python train.py --n_layer=12 --d_model=192 --d_mlp=384 --norm="rmsnorm" --norm_place="out" --norm_eps=1e-06 --attn_scale=0.177 --tie_embeddings=false --parallel_block=false --init_std_qkv=0.0361 --optimizer="cautious_adamw" --lr_mult_up=1.35 --batch_tokens=16384 --steps=10291 --dataset="wikipedia_en"
Each number is 128 + 32 x the weight over the matrix's rms, rounded and kept within 0 to 255. Layers, rows and columns count from 0. Numbers have three digits each.

# layer 5 attention query, 192x192, rms 0.0814, rows 0-191, columns 48-95
140122042118132165102173138103136138116116119072148128082124169080140147111147176114140133102152120133108199090074086165113127137101156047136138
087132082165099124162135168146081120142178172126123170172139105160149155112156189178075165139131145100071112140136104138114104142089129116133066
158225142115142113098124101152146160139153085169140165120177184137069121128119183069110146174142094137072150058108107147112147137128170185127115
134161125111090126090134106128093152110118173096132141110127068108102118214139117099103168163134095141121108143138131100099146134111121162118145
151150162151117148091096059151146143106104121099128169119131103129136134078075155119167070148148078096081122101127128089059171091088135146152126
145080129117157149133158089100105088101156113094082177123120092130128138137155130168131114138146120096113116154101124124090108132131149157105133
106148127132072142086081121147148179148086172112131094116166134140120123146089100083112162123140156181131129114111109132180128150151091156087102
085135119104138088140185152112137135148114192106173160162151134117125025173151126109119141135120110139101107162168164128117126128155167135125105
149121211140129157157138146139144133139130145084122141168140106094113097114164133099112105106154122184147047178184150135084097131138154121139074
181117117088163182079125073093122139071155127137119161171123159149196116180181173158148116159053093129101139112091130089076151091136158125070139
181111193149215198139115143128121141101154103108133183132185136137120126158180135142098171142152142176111145129083078169111133137125172086146116
159111157121096098192189160139090129121065123082212079098121139140061138118104061108138099140113138209162132138118139152125123165177131128142067
111113124127182137097110086139163123142132144167102154120127147122189117109115152066117147107156087142114168118104105136144184129138121163080182
141103094117143174141128155129166127143137124123176102132092085051152149137145144089088170109073152079162102078159116126141096107121120133109082
145137136088056179067101144131106160106113182152168061103143141139131093116121179210154103165122129140124084120160127122153120111139101053126087
030208111131087087104097134128088138124120124135136094170122047142146201155099112137130122143145131107131167090081115129163145138097131120112121
115125124144154216104092122144222152156170179132081160127190112082119165130089215128093121156215135083107069085137113127166155140076193119109054
110109123126101124088140125123143110084168122161149118135138125138106118164123113138120134095126130129148158141123115136107100133142128151095193
106151179126117113118118111168126140141156182148117129114121163116102089091105081170152100156152128178144121168159144110103142137113155135143142
164155055116128189091147135119143088100180143082187091079124133103126123166130183086113193104076117111152189100090121096138114108149138130151133
103148163106191144147137141132187132167093129157134157141076117137098126087099110033138143115095118154080118100124129123112201135107153169111147
116170134137120150119124133102109089106105086161125114089132143091123150176144155181134104114171122139119140107124120128108098143071118115130144
133129134087108170105113122107143165141160139141124168183148118158128094196164195192151184127134097061102119137124112157103108126117154089150149
193076132107181143149168092119147115124189109105081172162119115119150173165158147147107114110152128111155128173107115119080102109157137129168117
138154153138138148071140120137179078120130136107126139106103114024109126124137138129126112072179126057151117111114125093117104122096128078172170
087099156089129150135139109108127061070158085159076123112094165139173085168115125116102123136099134103154158132142157130160146144113148104132146
187175116156207089121120112127113149139078111119163148135141148108142078108182116107155116099114076179107123132127147095051183102095119142076201
111173123132101115090127120147139170132142168144153098113182112116135060056146177180121107140138065097095096117175148153089090113088057137140162
172149062109068113168120124094132186170121152152177110110137110085117169121158122145109118139111153131130136129101087120132127069139149186109044
098127067109115178136107114127117104069177124135174132140112138110129169200115121109101111161092165137175116147118104113152141073144133073116085
181113168154199137121144129161127127112098110133142160098110193152107105124103097092139134111117129190088143173126157178149116109175171128153140
190134099081154175156169158133140145138070137127193118146116121086110185182206130124126123116084132138174127097118127148076098179137149136133065
155109195112158202132121064187137084117123150110082045171167079176130103130140109099090133153144116131074119132111143096126108160098078126106142
127128098140159063111138167132120178153102094140190143120096136078114159118159113135135139091102145157165114097112096187131134076160164121185108
142097155128135075179119157102112152159066084077123155124123151119093135132181082144126111109120170153146136151146119204144116072146169154177070
117142093148159131069131182107142179129143095167146174097101162107131126112135134159141141070106138110152093087110105116142173086136165135156111
128109174094111102183116066139042083156105161120131091141181137151135140160112125118081125155119131193160152122167117127128134117130087159117152
088174111107103173103138104151179169118095145092066146136135128147153080080116174151128120100140115107072150078134140114123131142110150095094203
145133130160170114104089070156129176125139137156113144149144097120043144112136085164123089121136133171216096138146105135151144167147109116165056
150169135125127069115135076156149125132120164117182121123138120147109083120108010138132102092162094095153173121132106130139132096100182076144126
137148158131127153074078125182171225164075109107059095142176122086172122090083202114102155107102112122083132131170097130116123116105161126074161
135150126117125099087160061118142115143091155123129133091107153251085129121069134190134101145098095135067195134122115105079155138143168138153135
099185131111130155024140152179166109086101208089137141143169118110113155100167171132121110110185105115102123177153161101132066130052126118122158
112191069091086056106121092126081102139110120134165090144093110158082127181092074141136218159129222188142134180113107115153194098099124091104132
114132118162152003154121119121051163160139099067075133175148117043151130122255081129146099113113145155113072084159136119128133122143087125136228
066149112117056088158167122092137139162133155145138108123114084087107083098120081150105129134152094122092202149117092084113111111134096172127115
119126091152162046150163110105046107179115165119100142083120062145105175147157146150135055149092175030039104121109168114100102209058123191089197
171059132155205112132161107091169119179113097107066201125085139042120125151110098117145135182170145154161042165123140141143055107174132162165113
098122172124154129150125124142165147148114145100086083138147155147112179146190109084114129153100147141094131152162124163097082141099137192100099
137128056136096123092134125133142121114127154178135096100140105101156105116095134125160135164159103109142158098140126080149156157143102083118192
143116087135102104075124155121127225132084115117185149137118150112133151116145123147132142115128103157147114073124114159158124158180106109175100
117135093092125170095126093152126101133190169149109091147131090150159133130100167107126152161132102109116140107125133065091124144095089105086178
114127159167131067181121152117145122161118076122175167122120119133146136134141123136156101097136172087187080122115100150198137124139166118161056
134149143120121108141138156148111103157173155114112097106166120197164091116123168113171186190109120107098134156120145103054074160086090125048145
139156116144099177101134095185193201176102142124060106106151132154163119078086180136121168106120119094132108090143132104156098123097157115113167
048202152109056117137122142075125116070136167064080102072119127111096090135047138112151105148090152090142088147121179087157109181188106130169101
041106125074080118090162113093129072100150162132110150086099090161156098180171176150154119164140083081048085049088135092042151093136137152125210
159160118096192098231105161168065094195060138124101131135128144145099161083108111092110141189158136185133127128140216148028132087172064131104146
137087152152154080216119115125102071051085092116159186070193154213116168107143165157124126123112041087113160176109185183091204109174177207096117
114130118142122177132119134112092130111134112106163125169174056109119158162133091157141121124081110109042096035123117176156103139118207101070064
125123173075123035177162162125164119127132058072179067080147110159130142104104165084091167090125123120152151136130137143064077143137174192090184
179171142186151121048132114125124150108103167152111158097078158145136071158152114145127154109162083109143077101140135136125092173182151128190168
110152069087140056113091096126115089078104156046155137180174148175146170155131157180105145082145070124078132162133138137118099163142120159083145
113090122199067144148129110118151102131118142057168133127157114143122056065128114186201087110166125080121095119158042173147110174203090148129140
171134119097067125155127141134129147069196158109183137131126184144117132183116132114179148136105107095173071134117170129110150102099102133056166
188090225114113120107095132138107149176110122165079134134112076162148151132109170143152102176123161111127115159192140153187111173167112128161111
094118125176142108176112145153121113144155088165148128165128121135127164119154126125109094130095146139131143152124090136122098117147091098059123
121071111164075126162090148130065131107163178150125141161154108143091152140103070125192155144110180142196108174109100113158157134110112080100110
142117103150100128158122098089118116122099107129157149152094127079096139081178132130156128124125118099132159102110113116133156176178125122136087
117078109156119135116109135135134147138080104160130094199132115114119158131199122137160109126138120128089115099128101122118110174137072124140127
099094131099111112138144151096131126127129179094082087089111151159169133119111169133110092105113143106144071139173156079103138117108100111146149
171166112099157132112143160124156092128099120124099148062114186132185110152093189123094109136088098137100132073089197119055114103144153116075189
124118174125107120173091093151116167151171107161149163144146095172070138122061107128137176186168165156130139145089081132120141100155121139113107
115065138155112121171128124127092148145194146189114061181125074120113150117141084096127096099129133179163099159166089151210078127153039169151103
132138112133152092172115121139131135149121133111149118143124108128116128078078047126168154137158197144165155156110128162133119109104131112127107
066066098108102152129152145120128161125139144205106062166100106121153149125151065090151166116132157119166087137161129080172129108105073115154133
122109165121075163152103170116090117146165137086141127158141096161090172106084132099104108105123115170123116108152142118101117150113123119119152
164186105085148082079103102138135131129170097087127173157122131144152165124086081101130180164180144081134141077118121133131195142093157108119135
125153090141139133112141094125131140153089128143126085106130151112120114135217143141090103117108078131084127096122165106057106105133104133136142
166115164144129109145122189103113137150050122178124131166116095111145097092103054045186110161132194184135146145105055120171153094112039205072162
114070160152056103160149170136056112093102136115077089175150120164146138122135062168100130099052163111118099178109115132148072058131045083130125
148144244089080127146076131118103137102139149190100078158140061182101196133128097045081190144133194140125082102111145120179191107137082171136176
118098202113147138088094109124134129137116133182069154123113123155139112152178132066178162160115136129108118116113126139148169107124084154120165
118145156131137122143106109164144147149143090110114121162125124160121147104109183143126130108158133141121124117106067157137126161143168133143114
088089137125141141120102112150105109137116128158136077138132122111169131169180117144118146107121092161070109121125105110137098104117122089127131
139174106110192154104108128148112099135120153118129120071090151181170115134087152120087132160121092163117167116113179118062143082109136129098151
162161083115150097129114127120081089054213119113179151117130130095073128128086124121132137160131159143175157133113137145143164089131110094102091
185122163123106123182135146107096100096149117123156164118139124088106120139047119118176111103141190120179136199108137129150154163113147143147101
097061142137099130120126129095120154148130126167096053178129121078098149122135107110127106107126138092167089134189110118178106135104094110174124
092141125104152145102146111117185136157079138145153126118118172120141131144177197119047140081089057164083109076145112102103093157166141147114124
155125194125135128091064066172102112153204126084096104160165124220126210082105129167116124132117081148152044137221162156085114181121095112144093
098111109139115166097136119136128127113136191148114111127106170120117142125169148173112108065089068151121102145179153133113102099173096127153128
156181042110103074138138148123063108111113123082168164119128103108083102120112091192161148152119165133142158134114170153089141141152116112099095
126108172113099154140109182079110152137165119122111102138151062165120096123113096103171123127143149108139145140146144151224130123118122103113144
159173104102127095110156077154105084075140108081139193127129146156129128123090141178121131159128153136167118158108149143089161154153130152124125
071120145097110158114090139118106143148145143166109033153157093208108160104103114118123162129127115134122137124128140137152125127122095116119115
121134143143145146161105122171099139188111120153103104132148049100153122151075073086122178113165133148155147125146070142116159105149165112088120
107125150138122133176108172162104133129145160141073086139169084133172128129128092108139154103185090109160119172160091145168106169124118144134083
091149158115116164159101170165108124125141166134092116116139115129151130131079109135132154144216096152147152156154081138134091165120117159146060
089137156152133128163098091142129136125138143135042111156148126127098129127087127162144151197212114134150117174147113142108132168149089163148109
127172151124121146185126144162139187122114152101106104150136136096151156116074031104132127120181082160156108130167092156114094161128109111140148
154200087105093166158099171145111194125122178138092112162182110085148155136075063093113127127164066153193138171156122179164104178148090109156127
154115123097150101179160097083169057147125135115162093074132116162115077178157089081129124157142129116109158150118140092116135087137121105095115
111092136184106135109099031093124166149113120167101215177141078108120125155200144142168141224215149108137120064127144172118190107102095118120128
146107124146121152113164074081123087118171061147196149103086112170105109146139186120148138173116167104131106099104136122104157093166147121110105
190137143081150128139158121153085105109134150061190147119119159192205129148156117121078084088105120102136102084118166125131090153161127123118154
116069132140116114168104133071131139106157115131115202070142126094154100136122080121169154171119159094161098088169078122157114156166133156110130
150086141112167147089103124149149071103191122149159122087120114148125101134133093079117168124098105079169085171123110074144061112158112122133141
119098106170166148151136104078083101087120076149079144142141068148142079166146121106116158149116127049083124134147118139175142160143120200109122
121138188076127177157158152190069117074124148100156120106122115189165128170131158111102111047083149140120116139128146113178087206091136086127110
139133119204161123164130129128099167135119142155151105162119127149130156150157168109112191156075185114143061081118133203176132084148168152198101
058138155056068143150133114136152162104048098131143092140113087132126091089150171177147144094131184126165154080155116151128198172079150113098112
082083136133126151136124136151122122083115127128086072155109120146158135111154154135159123117158155100105112185128079125178105179139128158142097
074111150168120089094128114104168096074170103133083121128103164197112148107155194167130113162119178069068094159118159120124116137133159193177112
081101158151098078098121092098164081135146122130111121128135107187129105149140196180171129156140176069078115117098128107136167131131120213113116
121078133145127087114168059076163058114118102150150125098125146190089125140155174166132119165108194087073128142086163083129175102113151176111138
115094144125105102134155069062147059108124098144146143099095145175118100178158134128120116188133188089120119162092142088153183121116117183127088
154124117135149074156123120094187094166184107140163111071142115150141139122102080093129141151127117125102129185104133098080117102099100133088143
119071105128132100079162056087122081089117072134164149113105121202098072168123218149119082156089184089093157134115158097135163137100155142116129
110177118180128140106097144146148177162134145092095151142147133073124173077078141156123151141148085184118115101168102162070119116111142133160102
085148128158113152084058143182088211138110155161060141187157127106142130093104166153136113144157085108140100088157085192172109155149113097141131
148148102086101130113161109076119078081151125133126146080101182167046031149059072158161088160142169070130142142074120096200144148124156153131044
158105057176144126121137157137035125151126095135093154199124075037119145162166081086110151113152135108104082137136092125147187112167093135133184
104117152121160138140150114138090110120135107066135095117123153176106169191157190110137116177097130184082117144112181149126145118119156127091161
152171110112110136146095095129102130134133123051127102190144132067112147096133116147116106166112143108128078112102125148128108192141140136117122
156158120117158118117109091138144194113104122150144175141124092059150099101141135149139198110083178138176077077125121167178171136149125059167095
116112094202145139171187055141159119155125151121156082139131116141075121116087145078115123188168103139122104155140153178134126127138098152097083
120128108161070112119110131093179171122112126123091135155148128090117138126160099152189130184169102105127126131120101177134205116174123076126123
146155163120102125163099139154173102168095142107091134139148140130167133097107123167144091125163136134146154142113143167116082156131172138139115
070112106155082114081152116149124137090178090163120122136123121150142109133186133164135137153161177130134138124091115102196172121136154115121102
111081168111085091145147108123143179102147085161117138101133115147079086152150134122177155170121156128124117142107087106151201112120174143167077
122142119091141104146143142110127143174132146150157113077117118162135072129114113118122165141082116140142102149097131109137124129077131160177063
101112189129101140120155097132143140100127104137109150079080173148086102169174093183148139163120181129063166155094133079140199125121163173101069
101103159087158125173143124103114124126150091067106149089090117128139087135134102100132101149103161126125159166074183120161124152120175167109079
182152138109155113168147176116100092099124142085157109145173194133174156123113166056116096094057093142088091072139191138109058080158115126112163
076104154073134138163171120103093106098153157095148127051052117163091096152122033131109118121119173142144125153114185086180083185101123125117128
125133160195108137112071110164170206164104121142058115176195069158146138083127161129208149165219110093140095130167030211171151139154143139107094
149079096156141103143143133098112191128106108156101181099112183087138061107201092152125123129123144109129127079134156123114097101115115129105162
109123153129167116118142194107178115114091104115123122080141087108121099163152058126089163215126128119038170152105131093095128103139108145088129
149117102130153137140133121111130126116109099108124172145158121104096145093186173143106122127181110057144187107134105132128113106180100176103170
133174096131133167159114119151097133070153141126146109112101168140163098143124115154073106090015133149124124117153172102147101141113134110099158
105063156112168128193125105092144146126072105098031119113118097158137145108149060092163146125196152080112156172106129113185105206141178190094149
136132128139106099087162135144091124143106126146152130167166147190122112105070149141156153148087149085146105175130087105110185121107128131108075
098129121193143097166117137098095179174099079138072144161144087074126157059206112134171133150165154107108119096135111167139119089146102144140116
125149176136127149150137116105132125141118142154094146120139126143111138088089169119146152114105157099091113142143147114113107142133151116123170
160133175129135132126119173157159136106114155103118107174141155142144112109141112117163148136170136142161115161167099162169137160158105155136104
132110147158096106103159146157146111117146085145086104113106146107183118092176082177112169097177169116083137121147139141151134147146129112149099
074102156116112107142176084114158137117108066178115131100111097141121093084208103156121139157149185130097142121127116088157158123110156130160072
125143120120109154053118171122088147136117124143127125145121146107154200119178170166156100128129155128114136060121116124089119095147120095139181
087138106162105120079163117155113111123172102118182090132106101112111159116127148175143193191126174118086129135116145118127165153122121135136079
107144096088092102121117149125075083109190124113226075097116096096125101174060096105092210169055124179091104141109154115119120154098114116098099
108149131125118167096141101166135140117181109089144156130093187149098154156113147195113127131114172144164141141133155101086155139128123091143066
147113111066149145132135164127159190120080169081084147120146128106164072133152040100085124131101088136073132142128168116114133091108153135102169
107159130096157137080152070098110050077167123122150112092081117179106156151091145134127101150132120103167104183109119055132160160125156163172090
140158126046150121168110131140151079057150177059174143099120170135139127161078111071047112086101100168117178162125167109104113143120125146114195
082127153122157106105135160146125127120092190093060146147122167160075104159172091155108116088092069151087127193181134121078096138081176174094123
131087112132139119228149121111135170110084090160108146087099146101081119107155104135118189109184159139102125168094133116166124124130152167127154
129150070153143128171089169132075146135159139100169103118144131073167119108140082099108179151053189162071102100111154140126103145085084100092141
112114113133166102127097126186163126132160139123155156102154137149102132101099128139033141163000134154078097135157146131075159081137116136101112
073059179139157128130149145161190094093106095192141097128082155115143155154135205124124143108125155157098141096144124094118170027146073113109113
120120217128106147116105175195113192168143204153085074155201091187162175073131161143133125149186021146075103164174106195015133168126083123098169
158138082080141146146131112047125101095095111116158153095084162096089045135121144140115121079092183116157173106122151098174167111161180135187118
122123121119158119144153104058144088096102082107175140123074146098130096158154146158129137081082139090193095143073162095148146106142174141146129
178106181168129135160142150146104128140131080152143122117146088115162113092151187166103105123134130170128084127095121113095159061108069177094074
132136128148147171176121153136125150102100151185208141102119135104107101121118169112151149113141126129167089107137167126138068153098116119147104
056121118128074163094151059159155161156115175079130071101133121107094106093146178168112194127201122187145141134103104157158098147107121115090144
123114118147082112143096130165130155121181154108103159158129117238165204129153110117138128152116095094108085167134139126103132139106117112122147
151158131147108125172138189130097170146117137073113089143108082144124098094134194109115156104152168143159110092173148175177119123103143103142148
084174127146111181114086128166165175165099201170129103151169090153139143072119140138110126113143055145083153105157127151113075126108113104085107
124114123186115145181204136128154164106119179120119140114167176184090219107094183150138080142180126124068142150091082083065114160140082076099150
131160116183140105149152125130083132142111113145166078132121106128112143134119116170126131146087114130144078077163065176099091147145139084146118
148178080118155068150125181110119097122130141110114062148165156158119091114142112121181138089133098107072131106101084118136122142122133104127107
062105084151102188136141110129123085167142158102083108096128143153102137077134124087177124135142112179076152137129120190182087112116124128128152
150141139143157109194146101174184116114164133138116103164130130196200122136150173107061119092123118147131115107190143150098143069087102082129178
138131050110137174150119067158138109111147146128147102145113145201114179088154102166153152132112103068142139129144120112114126081115120153104114
141059158129123175157099131130141161110185102113146131146175133144191184166143150120161118174203087078093104124145116166078122183149130068115175
145119134156133102160130145117104111121145152129117103135107135163129092143162162139113100082135195109154103153095151110111127120151125154113124
139151130102168121076119090158133181128148122151113163133157145126127183138090103080133142114121053146093165135191106091112137178131107088145142
099159071062157122121126107117147168080120135115161135105135140067124165128097149106128135079156148136116159122116110117130092142150134121178109
116115144118173137161179118051128084095129090160158140078079145091101072164135123141116108072111175123148126141105109109156160127126218109167091
174160130089146114147124172090153091102091118103151103114103163122114060155115191174102101082133162081196154149039114103155133128120159114118092
118140111104107128156138105132147070116125174130092041142116109146138146089061036141116113133133137184122177112130104156189088179125157159100163
149144159127145151142110160088064113137098180112143150136126127130142100090097138148094113090093108102112116130122160116139071113107121124162061
104065110158151111140098059083141144092112151227172120137149133136150153120145102143116184094180121037133116133104106101114166141138114075171135
133116184091111142209139145107081117082111139099155100110128174150165083125130149143118102124139080116116118115111120148110097164113124146163122
140088150137136129164092234143132180193146109169150134143153141086166099146148176133143185138095130091162096152073114129176128126139116128108114
190124102113144115080191116047119043141141068135198176085039165102141055166136104107105088098105140094208190108055205042190169107132137177135153
134137152164185131168150027153125117063165158145125126101138139109128114094067167147164150147139146108110082170113198124112166149118196144188090
116119091170113104068104128153103155137061120127160165110131085172172107136154061168130170181133104082153147096153096117149121170130082092089117
199129081138160118114161110100188178088099121096123167100079065139152088131098069099133157186118100116178117127166111196082162114138153138088164
074165137175108184155161150149145050135132129081157099078130123104074136156142152188120106128112132147014119069136169119088087189140158108079098
193114141166151170162103131171145090213132116186098133137176152153146130074089091123093146128178077142145119145198138154171121143154163130081069